From a checkpoint of a small transformer trained on Wikipedia.
Size: 10 layers, width 128, 4 heads of 32, MLP 320 SwiGLU, vocabulary 3479, 2.35M parameters.
Architecture: RMSNorm before each block, rotary positions, no biases in attention or MLP, tied embeddings.
Each number is 128 + 24 x the weight over the matrix's rms, rounded and kept within 0 to 255. Layers, rows and columns count from 0. Numbers have three digits each.

# v: layer 3 attention value, 128x128, rms 0.041, rows 91-111, columns 0-127
# o: layer 3 attention output (transposed), 128x128, rms 0.051, rows 91-110, columns 0-127
# q: layer 3 attention query, 128x128, rms 0.041, rows 96-127, columns 0-127
# k: layer 3 attention key, 128x128, rms 0.041, rows 96-127, columns 0-127
v91:167152131134142109148151136132142126163093118107148108132130108162178111140145156131124111155081115133119154135100117100149133133131140130103141137128168117124172110125104099133110120133151095121105114135114143144129110107153104124124128141152148121099121133156124134144131166102141121103093116084141110123119133110135109139111151109138150136110125125146130114092149143155127094107163
o91:123129122132159106127122125099112113136168152132114138119150141119109130113117095122118125109136123136104107133129105145145148136125145106126143141104104118152109122155139119130147098108088145130125134111115083093138130118119110140129124146087128130124138122100122111094116114113104120117152133138132131083156134133128145137136135134136092095135128125150131111112090141111141139152115
v92:109122111146104109118129135148094106110158107098137138112140109126085091125160132103133125127132145079147129131098128118158124112139123081125125121097173108166142106128145135128111092153091122176089119121116154133080104145102131160147140138111120097124150126117149113117121151119126120134117130120148132145141115089144126120147107157138145112137143163142116082128149092135136138101119
o92:146121133105120138114128131123158147129120110133123142135144133133133154119127114165122143129132134145144122097175160118101142101091192114122134115133129139107114125113156115134159163144159134112134135129141150119159114128147095118121150133132171125113105132115119127132143146140135129139117125127124112137133140161139132112141112119145148101119114119116085151143147154130098116150166
v93:087133108094174138143109158121130114132096168114181137140145150156115140131121098099145166165104133106138120136103139133137117159115143125135160130134129120135107112163142124089155131116134122117142119174121140125137099124132100140135127119111143137122110139133131087145122135122144121147118146146134149125107110121105083110129154132144138098131112164119127158121127148137107130112130
o93:163113156148090149103165138155135132134133130148086104139123098097100137132092132136117142120158125099098150107143123126142123099149097115163135141119159130109084152100114105145122149107152134138114122137125138130145128151116131131091141134111153126106133101126174147112112112120104149105140121096131127114096126141147167134117164124110117172116131092105115108132140103132141153142128
v94:143134136121146105145106111137087147100167108103122136126154115136119140091143124133119106131112127140098153097129131116145161132116143144127121123137146126148150133128130143146124160105170132128155127128120126119100142152141111128119114097102123123084154131081142139120149087136122078151127155131106117133119128154160184137153127114114124130132117155128139119118161088133140127118139
o94:123090114132134137121088138128160109173100120145117149128120123078128136143120107124131126131160135081111116151123135122120140125125143149131123140140093120126124128044125099119176061143154118139118158107126166106123079098140127129111162138156149118174109117139142101111157121141129136137129118106125125104153118122112097130079103130172124125129149105143138138122090134114125135124118
v95:106122091162115150142086140127158134154153128127164115136122158107163097134134134154075094132128111104107157142120100111114145119110124146113120130164115150134110119120099121129149105109129128141142149125106168099137133146106122134120166121140109148116132173128135140116140096112123146167085120133135158136110162142151152136122144121177109150120150137167112136134119122115104117138150
o95:136168171113134119137162110109119092164129130138127159135141151135126141135084093125141109112126112090116118137156117108145167168130109114159119136108133142126160138100084135109128152138127144108123127172134123076101123135122131150137054128108121116124116104149149118140096125124133093118164102139099095107120106122122108136103167153123168121136113125112190115091110144130108144152096
q96:130129070150117144105119128107103162099106139123151102117135145124118100103121103084095134129123106101131120106114106106154148100136153156080093100118109160124106111148167091136139134159126109153126163124142120137094076098168140132122160136151153151126132165141119111106136112144137137098156158141115121114078078137167133128107113148068114127104105107140149123124122120117122143087143
k96:123183104183133114129107162132147105140094116158140099137165105154130179119112109116093117121116107119099110149163070133140109134175148117106125122127093091141173135101140103118129156159108113111107120065126176148125125124135149167126082145110141110110135111112111124125112134149148104100111098170088190109122146114076159125131137121115123079116151147135123162071136080147083099103099
q97:128134130132118123121136133159127119126115124121102136145118157136152132132123156168128132109118171163125126125114115137103108124135124118165172094129140097119118115108113108129142111093146114120151126141150107117160139102124121136106105107136077124135138112181137122185109132159136121139101115110104124121152147149102122117198107121151164100153111129130143118129166132136141119125121
k97:093104143135140110125142125110130139137143107130108119123133135135120113120099122110103128129134134133156129117118150120087160104099130108131157140125172128164125123142107161160132078101096163148199070142134093108110114112123148085162141103120165102137138134108094128160142122091128115155137145117152106122140128138134097163118110168131121156149164108091127120123075124128097143154126
q98:119105125144147139128132134105088139099130058134092107110136153077103154098117121109086111172140134148128130110147114119149141123133128148123111098126121144140130144113132116132094163145077096160137131100116122153118073094111143160120142135071148149089116156153152096185169154140128129093111155136118180130092115138118132123153120120113083096140156142127147135086172117147116146114107
k98:186153097137110164138105135118071112143111165113166098113147071090112140127145131125113155154109132142130123089119129130096100119152116141116102118121127176108142125126133089127146150175102096115170120139105190113201103167130143137130112132091134106160106123120102127105113106159129119077152117131110165122155122129057123126098109138141121065110117135139112158096114117183090134125119
q99:137133152079120094095172136107179137137101105118089141105139137139118118140130135101174161168108163111157096156111155113125121085087077127121103176143102122114127125083152169134127095113114179122103092140139134117121144107131105140141157151104113118108100126079133152134155176127135115154107101139144137141117173135167070144151145077138132150138191154124069137124109139113175122180138
k99:104107142099176105105151098111140134146111115140135136140145093184141074124129120133184113115130141149124127152117126119112128155089138124176127142143155137108120162137093140146144099081139099118122101124149091121092139095143136084129178080162113150164145183163111155152175128088140101139104133126115076090163121094133139123138101156127117139153134116087122117165133089108142122134171
q100:133172076111140144130130132135139167201094129153117096116169108131127105170134106075145118125182115106149101141139110189114116146127126149086162134144110180165114109172086060108122100138126165161107124144115139134171129095183158157083108079148104143161127140134102158132137180099117110145123128158122175090133167109131100082097033130147147156152126112114106130155114061090119096134152
k100:083134098095149108122149119129177128093105102092108133118162125183157163158114108139157118131134106138132089136149151113177094094118110136107164147131126134135127099124163091147127157127144122159103111159125203120142145167160147167142102107161123129111094084126145099074132187127094132150133065123140113186132121145132149114132097147120154156125138175083102188224083164130180142138147
q101:100167103106163159111142137149150109123076077154108132122118145138148116146126096165127091114117141109073126135116093084132141127165143124091151109126154112159107092111135104116097130108103139114138167075069111125090133081117126121100147083147099134111086161133102118149110129090098124114128156154080125108127131098145124157137116124108133148148127121136162111119129086184149126103128
k101:120140159108095109120140105155133109146167098152142132121135137120089109112145113160095126131141120152163120132125109098161122148185083134121116156189186167134128043109101089122083123143111115118094125089145118160126145155122127130126133190148115181163114120151139127087129141128144138131118125109158130110162151142087117133141131147128123131160130177163144146093158171173093100166150
q102:081136176153129080088160137107144160174110137151129113098161126147130095148156064163159139112082185109154107172141111168124131121112117130105134156135106063180107133103085162130102159108117175148096095129127156136127174112149120112084102102174112142131169177103138169150089128137138156152127105061132136109166196064118092095096113144107180212145190109100041108122074108089153086182125
k102:093182107121133114117135126166143133180159103115072148158158106124127129128124098195110107184156137109113122206184112175210144115157131127101156100142097149130162113121097179167148222084141083155156166115080202136156094160086120112126129139132132119160087145134075103101117126114140137134154119130183084097129145077112158108085175090102158127133091135119117130153134141162116123181144
q103:172116140102105119148114154110114126096156074127071139116184149176141147107097106183114158108160141085124131208141166209165142129096132104139132153102064135128144129151147102133161077111144139137142134177123089109122136122112113154110100095119114118147103117150111108171107136112144161139146125157184139163131141099117185173190178095154164124142125154138157110121132153150120126164131
k103:217166152144106117164097127099159112118148127161160126124125126093174135091109090122109124083120106158150143098161110130146123138190134114068112134129084081097196111123102105094124125140102090139163135124133122119133107108132148158149101106104142072130123117101162126116076143142097097128174133136059193115106120107095160166165191107130129142111091169133168125073109125139096144089119
q104:129089149110097118143103163081156167138164141119108142088065176080109110123148151129187146122146162106140098117129121123117151131142200147140106156160107131115103125082093114079163116134087159115123116137155104128155130104120116069151144123118106168113140135111135098162118110097120117148072165120135132081171149109123117177132132137153149138127151105128111130163176139095092131100079
k104:068116159073197047128134143098160157103143100165112083162145102115170139129112193135114137108153154139116124128138140120121130111070140088158096144109126126171133124171110121138123134101091147146134128113096109193167109121113170122109113153151069136150093084148084126092157113167118132162106129139125143108170149115172149154174158109138107093141110114144146169122164107152104113093136
q105:163129140073073065117091136159115147135157143134145156141097127125169136157156113122153107195151168125128087121080172140132129111159119148133156113147161150135112118048122134111106082098079081110125091104142176102129115114121072112152087152094091079096176080135175130117134139115190087138157130078109131152139159121141136146181092120135064110139142154129145164130088158121103123099136
k105:119153136182142137116147174163143097086137130117184032186107155122107165188095151139076133120152133169123059167086133142098140083108099158139124138110150153150107122139155131105126127118099105123151150141112096141114099112154110190113101072123097179117145086127130101122100138111115117039119082172093145138099139092137151083113145164124167127135139125169156144170136087156146134126154
q106:164133088113124150143139145117139161129151133120144099077117116147120118119144141159147110199141197098118109122131126125071148107126138132110161119180144109121109157115131141137091164088163122129171122146100169159120083136159143146166096116189184086128083164113139131061112110116143167108115082118136148111085089110148074136095098154130116144146171121137083120142100120135143125129119
k106:136138111114105107123130078147096108100110127138091129121090147108148142157126166140136149130144112146093152126132149094147110160171138154147156106165142128127182176097180154132097129088167162151117158106136145193087122114114136150137145145125158116130091115164119108087117138107104133110163155143115109100137130167132123058117115161076136127166115134122114107119172121157130152117174
q107:113111144141151070126118155112125114173142096108091151110134119164147142149117155173173097122096074138093143130102147150215148167179077166199137161103121127135120133183064121137108157151191143124147158094147086142109081130161092089162176166112124103137123111105146100095114090104107120114137156087116094121127106145159086095152120158147109106110068056118136071086187144143157112098077
k107:126115170139057188124155170121127140148186128150139115138160132053157135093132175126138129130065115045177101120177075099130124113143151185192100109104105130132152199143104169134074118120130076105099145082123110090164152138154154171134174146159156128154136150102125163121102128119123111100132148056138138092105169126196094159086128134169174156159103083100111162138127096094157159135096
q108:144143143080083124167122137132123121153168172130105135122120153137165123129188117183141123110200121116167092099134061189117123149150157146139173130090143135097105154125103179075100168139139113143198084163161108126152214099132059144165079095163152136129183186119120122142138140136085163177125142122120125110134153154135100128101073116085121154154104062124092131102080093117122105111143
k108:102156094178139123103125129099143139154114083106118107165140078144077160092104166163174124111112140112110145150131174183109145085156159153150147134051107123099116183118138138157140205084107097155164151123108155137137144184135155076129092096144145147174178077145083130090041148157098130143148109132160112124217134181155147086127150151151107133144118163134100149058143100120130113121133
q109:138140174196121196129124111136094133088114122141135135094146126116160159108101178123137116169112101110118120116161106121142155132096131153131101079087084137134099132127125134129107089107122136096126165135103140129150142140138172157131157144082101109127201173080108164137099096118091124134072207123147147042126152137134125169141133114135093125180161100119099172096087138133150140129122
k109:110172117121145077127132166132155108142134078122106132166119099117121097094112135118133132134107126104087143173115146124154089142114163107127151106093165127109056093169110096124106102134112124121101157113118123183104136068150103086129122107177129155112116105061126148132210130110099118174166131164150129133079144150104098074101174140146152100116121113083069131101097074135123083119150
q110:149149089080121158152121101145130164110129150092114148178123112121129124112145069114158095179157099103104145119163120169120084175127109136148091096152152119107148084127104113064084147165125123125121164156089181085153142129146166118107118065091132095153132144128168161147190156109069118155192168174163121183153111107161106117152160140134142146114135151122088119116126134151134076096142
k110:151168097135150143140153134073109122141157137114142146129167126131113140151053117172129149127171080158109117104178148113098136103150109155149157107108105125112182139139134104136076165145164091119154147185117136116120139128117178098110130112091148112125149160107078131129154117088103172113147075151125146176150131096090113137111100182124184076078104181118069086155096122119125139121186
q111:149163104120100147110173158115126116157107117143107140152131127141091109122145141118148130126124152163108157097108107137151140096088146088162165155101128164137202139129158125170100119141077111162144159082107182126107120147192143105136105099099110155075133146157137074162171090097133124099164127128064171132125170089079100096171129140124103160152134117134106086121113087134145099107092
k111:121138177097128085158137134131199160133139186068092163095121177121121080124152135187096135106141147158172120111095142094179151124115127141133153117112180182139142127134123185105114151137138173099121108169101138104141171171146174093090108106159185165102123115154140118115156125152133140111102138113139158181093118124180126109119175143116115134164104128139137140114125136101154100148127
q112:146119133131127117131152115120124122130112139138092161125100088124092142143145122115134161120138147121106127130127129123165089076120140110083176153143144132161122124143098167148108149114167143141115102132143189139190150189121108101142125142154140128111133101126126155084120132091107130103137149115131107142121150113110125079114144105156134177134103181144089140152113133174097135140132
k112:116109101121107112072103167103165116114134169179134147155117160130139128138133139136129132087125121153135114162140121127131108121155124129143110119099132149138148116148135152112122140113081102135091128124130133146097132125132119176143149139162129155145110124137126127112128112134125135131116115164139133119126155125113176114118125092111138128083106123145139139122168114126168113107135
q113:157154108146145188134096126150106146143122139145144072141163144120142114122096122158093086124145121148112124103125094118100174137118142143126156081105096145152103144133133069144126141159089091156143155139105100129121094061135160160108144112142148131143113139160113092130114104121139121087162134163077167090109112122151148136117113138110131086106127129096193127116141101120147138100116
k113:176150118135128123142137155137117118126134134116126138111125149111133133100149119122120125159122110182098153120129138101187118106152096105108103129107077171142181108093136125133096141113085089146148115103167146097144140145146144133134118177094133090113132112118100113107164150181137116110123106125155203138150127130099154127115155128162135103112115136172126129050112150175106096118104
q114:120117158127134142113124164122129110145127109090167103118107131140120099155144103122131108104116113131101158138124105146146142141098119146110106159096135123136117139121147119089147123134122161137115148114155128153142100136150181083179124162118125141117140180099088107102159097134150112130137150113156105081133121152091116099130128148155078144145116107113114091133091122110135141107117
k114:134137148130115144120125102135123124139121129142084138148145143125136141103099117120091147153113130162138071146143119121136118121149146121129129093161142167147120103102138139113159098071159093124133163100134120130090112085086122130143115109143095127132141139135134128134145163149129119152111082095139125113074112124142149153157154107140118114113139190126134142113148164130093127110120
q115:128106161125114094113117128183133160121160101167125142154136154105136159124124139107137149136099139157147101108121128091142145130150119139120165093161164109167158111142134107119122096136090104097161145135109142123084151160082136147102119106085060143095139093133156129183116151134139109116136144129102145130126110138171132139177160107127138119111139209151170157122157116166079141179162
k115:123122115175142079176148182124128127132149121123145089103158119110131131146122113117103126110112149101062122085113114102154112133129132160054129102098136144111107129098156094115103163157057106176147116115138175144156149134125148156097089101109128151108121124085139066151156121171130114080110148149130157115128161091078068087126141118163146110147100117180118108157145101121151091133090
q116:120133185089162052083158135125110132114106149133146099118148138155083100151171076127153149066135111139146162171116163104157114122124132127097122168137158100176116124129169155129146080177155168107148117155118149129097133155131129078135113129151156182166163130105153153106131152133146161133141125127126077121158109096117169105078130135088117158146183087139115144141125141119089094150166
k116:130097163113099134122133148094132162167095099117112154145124130174146112126139137123139110149113119074159099178104113155132127096136099147189132123152122152148110148102090113114130098124192159107140162132091107130123106128116113108155114064169123127153154149129144155141124170086159143136132145115143077125133125097137147136143099105154127104132155126099077066141106117134142090120166
q117:117127097113193163159154152100127141093120119094137136115122092172134091131126107124131126121181145117081184149121073118165095145129158168135101181062089155141107160099159117125101144125190142155130096126106150126123070103191167084132144166155156114127108185112110135168143113082160176090120127152159147111129104073087142111102132094135100109126122085105120065091108135099148158076122
k117:127097119127133147146149105106167154178113109126118128138110138129136120114128122169127173119137099111171145132133127168168129162097188138110190182131177129114161155141057179078155169142164154134149085074114126146088158113137176159120115142162126145153140125182121142141109162125112138180145111123138147182133142126141069128097078174131149202128089106110130114109144107141108109154183
q118:176106107130112150098120130134144121154192130140119145141153144116047153129093100135138183139129098157188111112175185082161163093119206127110115106098127094156133140060149114140095140166065123089090114086147160127163150145103128145163124155093127145103118084094096083091072194134162165120185057120098127141128173163074087139102129121099128132136113192126168189106156152163129139131095
k118:105101105131079193154111123131103075147125144147091133123147166076087096114105106079096173110139122165087119085121139073132158099169160160142115133096173136117129151103192128116108111184072127128115200087114126188137144133104159178132167146070179157128094151093095154140153134145086096135118160146118136104161113126092075133114069128138070076154112148170161143048112091141170113053095
q119:147132132151126140147126141108125107099132186120192051126125144091162095078147071118100083138162124150081158149143059088127106145160100170193099104111104104108139121161123076127142117175116083174092129085091120145083171104146135104109133156089112086099156111138075128159179113124143085122064145120114136149127109112087154099175125148139113101135103121143135164105161113113098105085141
k119:151087100118199139125128148082175120120185125150131169121088122128123146090151153129107132106158147120157120048087101125128189158106126131142110071136099143116089128134049118111144140156124138058169109133141111121125117148132062134129161114136155078125137175097092133167122162126125103076071146184121123096103113103095055155112103107152138109140095119132120139112172107185174122111171
q120:162160148120187138075106135129076125133138144160170087098124179147091122113176150185174087068120109140103114142133102134143105150135145089160138122144134158155119128149135142129185143113103106179120125132121108105106158100148133110191120138120125108148114131107132081105105109113129167128091151114110148102140112116162118191162108177090144200100137176180126134132116096135138114182136
k120:136141072120089104187143141082129122146108102115161115136192104153104135117152177115095122103106148150139118123095107114147132107128125103068152095169108170135134154115144145140132110127163085096115157148148161172113138158131112105073117114133134140158082147134133145101094134162152151123108144128095163042152142121136140136142163077118113131145172083164125120098155149158160126079136
q121:155113099147103161115120083128165120139118109180102118100161132093145113150148107146093129141185177150140131105149141107131138100115140170121174134167064146148136134119154115160189110165136129147109174154109097176123076125130130178085140184142129192118129144153120129144074147148104193107177108100065109119131109139108093134154110154130100125121135162107132168135131126150135166148129
k121:134134096153142112113162106133130143114120109113131161078160160095151138122154119122135083129139162092148126183089110117161106113150109151090135188184121139145093093139110113123157155156192175156099131123111081154106117104159156132127121135139124166084121116153163107157107115150111095146120159137105110123164093143098123108164128126109104100101159109101129119154191121060131111104062
q122:132189151108135092137133123124090116102121166088126117097199140169130147159153147111134103176184103155183111174114145124142101113141114130098114135175168110159133136105164145164119153111146150140123111150123126125155142127141100140130117142070105135149097130134089078063070145129094075114127121143061166120141127115107134106147145104109158083097132132157126149115147155092108103119139
k122:156092155144093188140144128079141140144104168114130106076118180143088139110107100117122113087126185161095141111110181165181111113134119138116102123095082122149088132151162124132138123140118094160140113154139129141096114117112138171152128126116129153070135179136125079152141140097164185116172181125101078077086154099121125135128187106114133161152159134175099124125158130131125112121131
q123:093107208157149127146133093078103113166129130144125097130097149126091143134145099148112135111106146150138141116109116134146126153164097151123095146164075106162122118096121157106109068140152147161103140123214067174111135067151109134164133102121064155154106122156150107120160101141155146118129101123161099130122117139076102126127180118106092131155145158143134115074136140097177104114105
k123:127107136108135116136111161104147138146120130183150095142157180149136148135089140180142073097099119145133115188106060125147132152109133153125106121104115088171171119137111209132162115113173142079160145097131106129128144119123077150135160123165121102146178138151110123156151068145200129174095112101147110105164121131122157170148143118181095148123131158151144161081125107076156102131139
q124:130162072096081108134159103082119126116149155164162178120143117114116134118130107111136140140098127134099139158110158124118130133143115192124127168116111116126148116140162122162130085159151161135086157130100133123079120138081098106135145143058153123121124054166155092154101173122139154219083082125177106191090135169122115166129120085105128184141164113154090145137101143173118124132213
k124:130125146089114105135083100097110072145169146141123154182150171114170154120090154134106163201127170148149074110165150126063151082122163099133151143141133176104082154119085110094107089166140111108164110145137137147070148071129088138159110122150159124146162145110149150141093158124129152140090119160131114129113079135118111175150136144089133110100166148112150120154136122063089136166103
q125:148151141031114131095195110156145138156147126127064091089168183186141187116138097132126134137122119070113135117193122170171125132097116147093148140062092118128162086137138099134139130184160143067156190144098173126106136206154106166158090148199105080133169120099116190188157167139168091116132075111141180140118127119094149126086094117118087104111152142083101119147142189096112106134101
k125:194128136157124118107112098119211168117106078115098119077152138152103182110092134113090141137148070124177091084179130116157123115108147181068130135114131117112136109179131091132128127162112175080097133108091149171142125144152101226136110060132138120133168100091113113127116136127075133127185085109123189186147110118111165032107102082152143148109131116101104126143101210098114118132092
q126:137067159153147150121177121156147152153142104078127053119118125132116134153064095141079142157123146212123094140130110062128188110122163095121162169089080099151108131129143168152122132152121159100159122132138152131171104186119099144158100180094142148111140102102109120131142132132116110111217126158125119160119139114143154083150134104156117148099160086112123084141095107100135143199070
k126:139151162156177155123137113150132155139076149144108180133125155106122120135158083104168145122133119108125135099134112149173120149121147119105172147115110101116102118155126181179104106107110177103122104105170090138150159136164108156116090128053113150089142164132113112111186188150121062127090119088072107191159130107190135083151149119094151149160170105137183125128111123077134135145067
q127:096094081116162169126155123163140095134181126079127122140170129184131075116115140171180113069085126094122120128163185117145135140160122141122098149133170149133124128138077156085153129122121155140129090151159129137137167149121149161110048153092154164132133114131151134165104131077108145154089088136122110086159153125137135168111182181138052143120146130127127085125137148158139115108146
k127:090170091143105161166118095155133108131134084102127056123133111174147142083100192122126109182131127120129090108136143130088133164136131086107124097156104138076153094112100163094097157111120110144110158120134099119122162134112143128141087174080147132130140092179130147160111156140118140213089137086122173090122189118120123133128158106131109155122129114116098166130105114073096149112141
v96:167160117158143101090117104100120107125198099151131147105085164143123135155133160140140080129132106128144178150150133181139133132171115160123093112122053134143137086133124188135178127208148092136113093124150138103120060132128142094159164105155107164113170119168136072177119150169177132118149183173113109157127105098080116129125135119114116085137149116131072092113148122150130111154178
o96:113094135149132142181145165144124130144140117118083153120117166161131158103136146163138125109108119096116126109120102140132162112139162124121131114155155083102147125099097170135112110168117147154132126116117114117091172131059114095185127123112105118100107098138133132115099109128100176060105148102155077116133177179157141112131163129155180114129151153155108188162171139142149109095087
v97:214102086179168106142133118118112125103121191127132146140132131128145093130131126175082137093128133145108175109116114106090057117141104111181125137139112089145159116118125108181138141147115119131080139119149134126144200122135124106135151150097155111148174143128101156098148136118127130131101141139119156156133142095165135105152093116115147182126136137135108114132150140100124091163085
o97:102139111150113175130117112114126113170114110139191156167145138107165091114130090098125129135123146117133129075127136130108148110131102155141131074124099117127076100154118084153112136144145160167109112152124098153148106159148094168095169186117155115127116163124103147159085100137120130134159129137132120127144166122086100111095101132108062096138205121111126140132111108115172126120148
v98:139126134125185143149128136098150155170174147116099085128167096115075123116086130136113111150158143082135085129150082122116055136133154129122169131119122156199121109188098100124126091140094133152105092143108154168160177133154082101092131175134155152105115121163111154136155151124147129135110146093129127115141137162136106172095110136112126103107110099125182142148123167135108132127128
o98:121061108124135114120129120163139152108141155110095159101118165143145146133110136132085103107137097144157127138094180173167186143081116126159106111092092146129147136157135155175111099112104103123131134176143124097144137108147165125084149117103170182140104139092137131116147101108176182145131094117129121103147110148125136100135141131154129111119139090105131096102159081122120139092120
v99:063169074104134109150117189122177121114158122131137097150116126126132151118144131180126102150152157109142108119111140163134148146082156111094132135130176117134097094181120110094088152097098124132101150116116135087120120114114104163110103126112126147086067137115141121122127154087131145124121168119162119124116148126118099087075184079150158115127142111147137134154165129133123087119137
o99:153138157136171188078079040132114123106084140117111120160099142106133098093089124113106096104160115139141104138115154122124121138106145124059084158157155146142141172122131163125172103159132099111102124095158140154134088083128135199162153111179117157099150178168115099128166115099162136108073136176122155120145124117107101129133170130136159121132125125097111101115126062136133123110133
v100:152125148134138109090128100105116093120092117131192096136147076140089139132084158114175142149134178110159143167138119171134154149096161106170133130162187089135126166110177144137109135153107138077109126121108130102175087133142179145119166138147124121129125137169138109081139082166132091087129067109084148133124127139163106104076124137159093154108117111098098134117156098117135125095098
o100:124122118139180162157125128107133071160126113129130090136138116130135173128141162129139116128146167154137101205163111152126097128178130132136124078093113154091167141111085118127087130107119137154137088144147147139121163113131141136114085156143147108157111129154115174102091105127126144128125106129183106170118127067124115122100143142096151057141093129087098146144077120146142090140133
v101:095136105156138100157135127121109151078162122131117133132092109120196131155094095097125088110140112157145093110102150158141152100172084128098106140133135136099113121110108179125117082150131103176207130083109149180140076106120173156170132110096152130120097164161110113084061147129098138151171139145143095128135129147159088122132104087123142149151126128214159114120096136085157182161152
o101:143107113140138140130100154137127148142137094136148134055096097081143074098139112101109131131128154143077148168117181130150132086099133147120128116158139133112160099158158134166141155138078112117091111113134113098112078116111123108166137142083118167191154091121146083047162148123104093170144132101127110141119147133143143139133133114086148164103121105135080146132165135140127115114228
v102:143132102112162125147141092147129125155113120143196125134109144092146132181141120165136138119131144063136119120120083091153122112111121152092124167173076118146158088168122120057110144164135110117099148106154150090121130135112100162151151139154121103154146150157128125120084110156160076157138109165195077120115100142126079152134135142137144109135110092179130133147112082170155108141132
o102:087076135164128119137119117118116073082154082122126162126107121139124164119136118110147147129125146126179150131126143117151126144128123141104113139168131126143095133111131165134134124100130117113153150124145154094090144092131100132124184106059131105086137097137110076150147125107095161128153137179092093133074123098116131122140125127087101129075161134105084159140133082172147141125087
v103:089127176174104144129153071147108054115117100147129091091114150103158157139136152144122136155147133149128130124179158088090119147125122122159125118142141119147154143150075150104105114095115099079125160113164163129131167103130109116174113165174176160166133136187136203113126149128142174071119161084192132126131179162137139145110144112125101142098135082144103118113158110153127106168140
o103:139102145128110141163145157168127148142137094155130134128074124116141181138093130140134141152133113118152162075131139141079109098112126124165107107120166137083170109051141122110101146118122153126117111142126138106129127144120159144133135119134123111151112141156106136179158094112133106129132117134088141096102166152136136143125113110144196110156146179086078108131113097122166148127115
v104:110125138165127077106123124109151113109153137126137148082095153161137169110156137133156114128048145113160070120129096111115138138133108123118136100150099126133154126141142127144101135128094100108108110148173119085115073143180140091135100126137188143110129145117170115122160222180096097115129116156113100154114102132120077125087088104119101130094171124126134082134125117071128128088103
o104:098161150111105151131099188126143112071126096149103116158086137088098138145141160123058115121138150054126123133114120086117124126099172102125083138145118094088096129124078100151169121115135125152100118115104165168126106118098118147130128057181091108153091130123124141129151083129127140135127095129165113133125111092144120150137160148140198084103139135077180110116114120142135150153111
v105:127128112117126148111097155130089123064163144125132085161109129142150131134108124100151118083088125113136198123062144132123129157113118130162067149075109093117090136074152129133182135102133054119137125125163123079117110083139174099163142116070118109143164144135078095125129163164127133114142166137191113108141106189145144122120107168074081112118139130125139154162103098071161126117124
o105:128132127126108111109131167143109159129171152110098140172116109136148155148135132147132139136137168163128074146117171132099127104174137112127198144149123186112115097140113119152149081086149165123119118192156104178133085133125098096137114097124150111087147117142181116103107096069114098156123135147128166119154129119181084160136121078177115079135112143126133150172132171162150152166138
v106:152100168122127129168139143100107145163153118129113130137156146116126120148180156150155103110141133098139145129176114136136090126126158123078151135162149097153129144146133103123142137129149074079108141174163149105125095098145101123142085136160171103099138147154210167088125160126172121122115142133105148122120106123150155166139083104138151172191096143123145207102134156142064082117093
o106:100134084139111171127199154166096116126142089128115128134133133154094188142107079118154103139096124100144132165143086157135154138112153169096114136129092115142127066107133101146106132196129167125118095178133128112104113167112142169130173093139124138139114125089165125122152141155165097114148147126144114136092143093049099142074103081116112135134160137123101150161080142195102145158130
v107:073123168099119139119102122174115118163176135103093110127098142111143138117149155143149134149120144130110119118161132117138121071144113138124134139147103118145088164122111125115151210205153103143137135125105134142130099121107108145163154123093088140124119150125138128140144155109131097103128120088136161064102140109109049165161103067102161127125123121116072107122136179123089133120154
o107:153174134179105145140129116131090126110123139145082144107166124123169115127122137092164072122148122152076125124117120113121176174106097171098136141148148126111131133088111143170118104095095104120102097117153168118109171169114163131125084140157160169116125073130142117104122122112137117120114110120093127116121149105132103206065147103128098179114149099110181124099153124131160161096139
v108:149135144107168145144135105130141164147139185137109117090114078170117098125139129120074155113148196131154118138103122142158152141109161145106142146080134087147118114107122154124154145119083120121177140114140154118170090123127159122161112123108146151104135086132112123143138143105139155145138122133146105095116112118157142142134130142126091117111122116158087119057162113150100085141151
o108:127124110101114120077174097163168145156091126103159122120118113113138184175146151127190125142101120096145090133139154181118118127095132104129135118146141144129164148117147135151126130125098101135085123127171119135153110121122136115155129130132109149136151104138107081114094130128138113123121108126120116138147125123122102125124096101140155212126133123113162145130113139179170184133146
v109:167149137172144115147142096080201119102139084090158156091125144195150130114158151124082076138164073111116163147122112076138121132102171172162117119102102154145145158183102091122103083171172098158132160124117178105137129187100076112183133133101083154069117127118112121079135159053165134150111124120165143132145162118158153121127170135104106120101108090108141132126124109150128159146149
o109:144065142160113138164128114162082177095132141141155133175083114116139166136090139096113155113106086173109076072082134137106091123140115138127101116156189068127090119158139122122083160128111109148129108110184117151185111147122129116115112116094102159126200169093101138143117129151101160116086182092092112114119080135140149109154101092129119160140128121129117129117184118118084103145098
v110:143153129140136085097095075171127150120171142164091149156118147166073122095126144092145148112134149138150110090093101147076152137141132129137130106144102102176131144158136097160097131157132152148137108144134147126131090141134103119119110135156098148123173106126106169122070106131152143131121102155166115169100099089138113126115134170102103140099126098186127146123124104123176114158145
o110:143146159068100163120131153125173096146165125153171120140141122125153132149131160141139069101129132100132151144128112118177145161164113130158123120164189120031120140098153155161158172133155106141169135126130121116075119116125159160134126116104165130136181115120119148119098138152072137096111110103141099137127139141125133118143118116169128104153118142065137111103177129144126133142108
v111:115119094140133146068133122121098117125125172107130140229150130086131148132162142103140124105106125116074091111119138106132109104107105128095162196108176123149142131118157106177142166082132097155102126168119139093136115125139105117145087136139103144130165082104123126066095131084106116149140148144094127114156096107111171103139161125136158147153096142132128182097108124135128185141139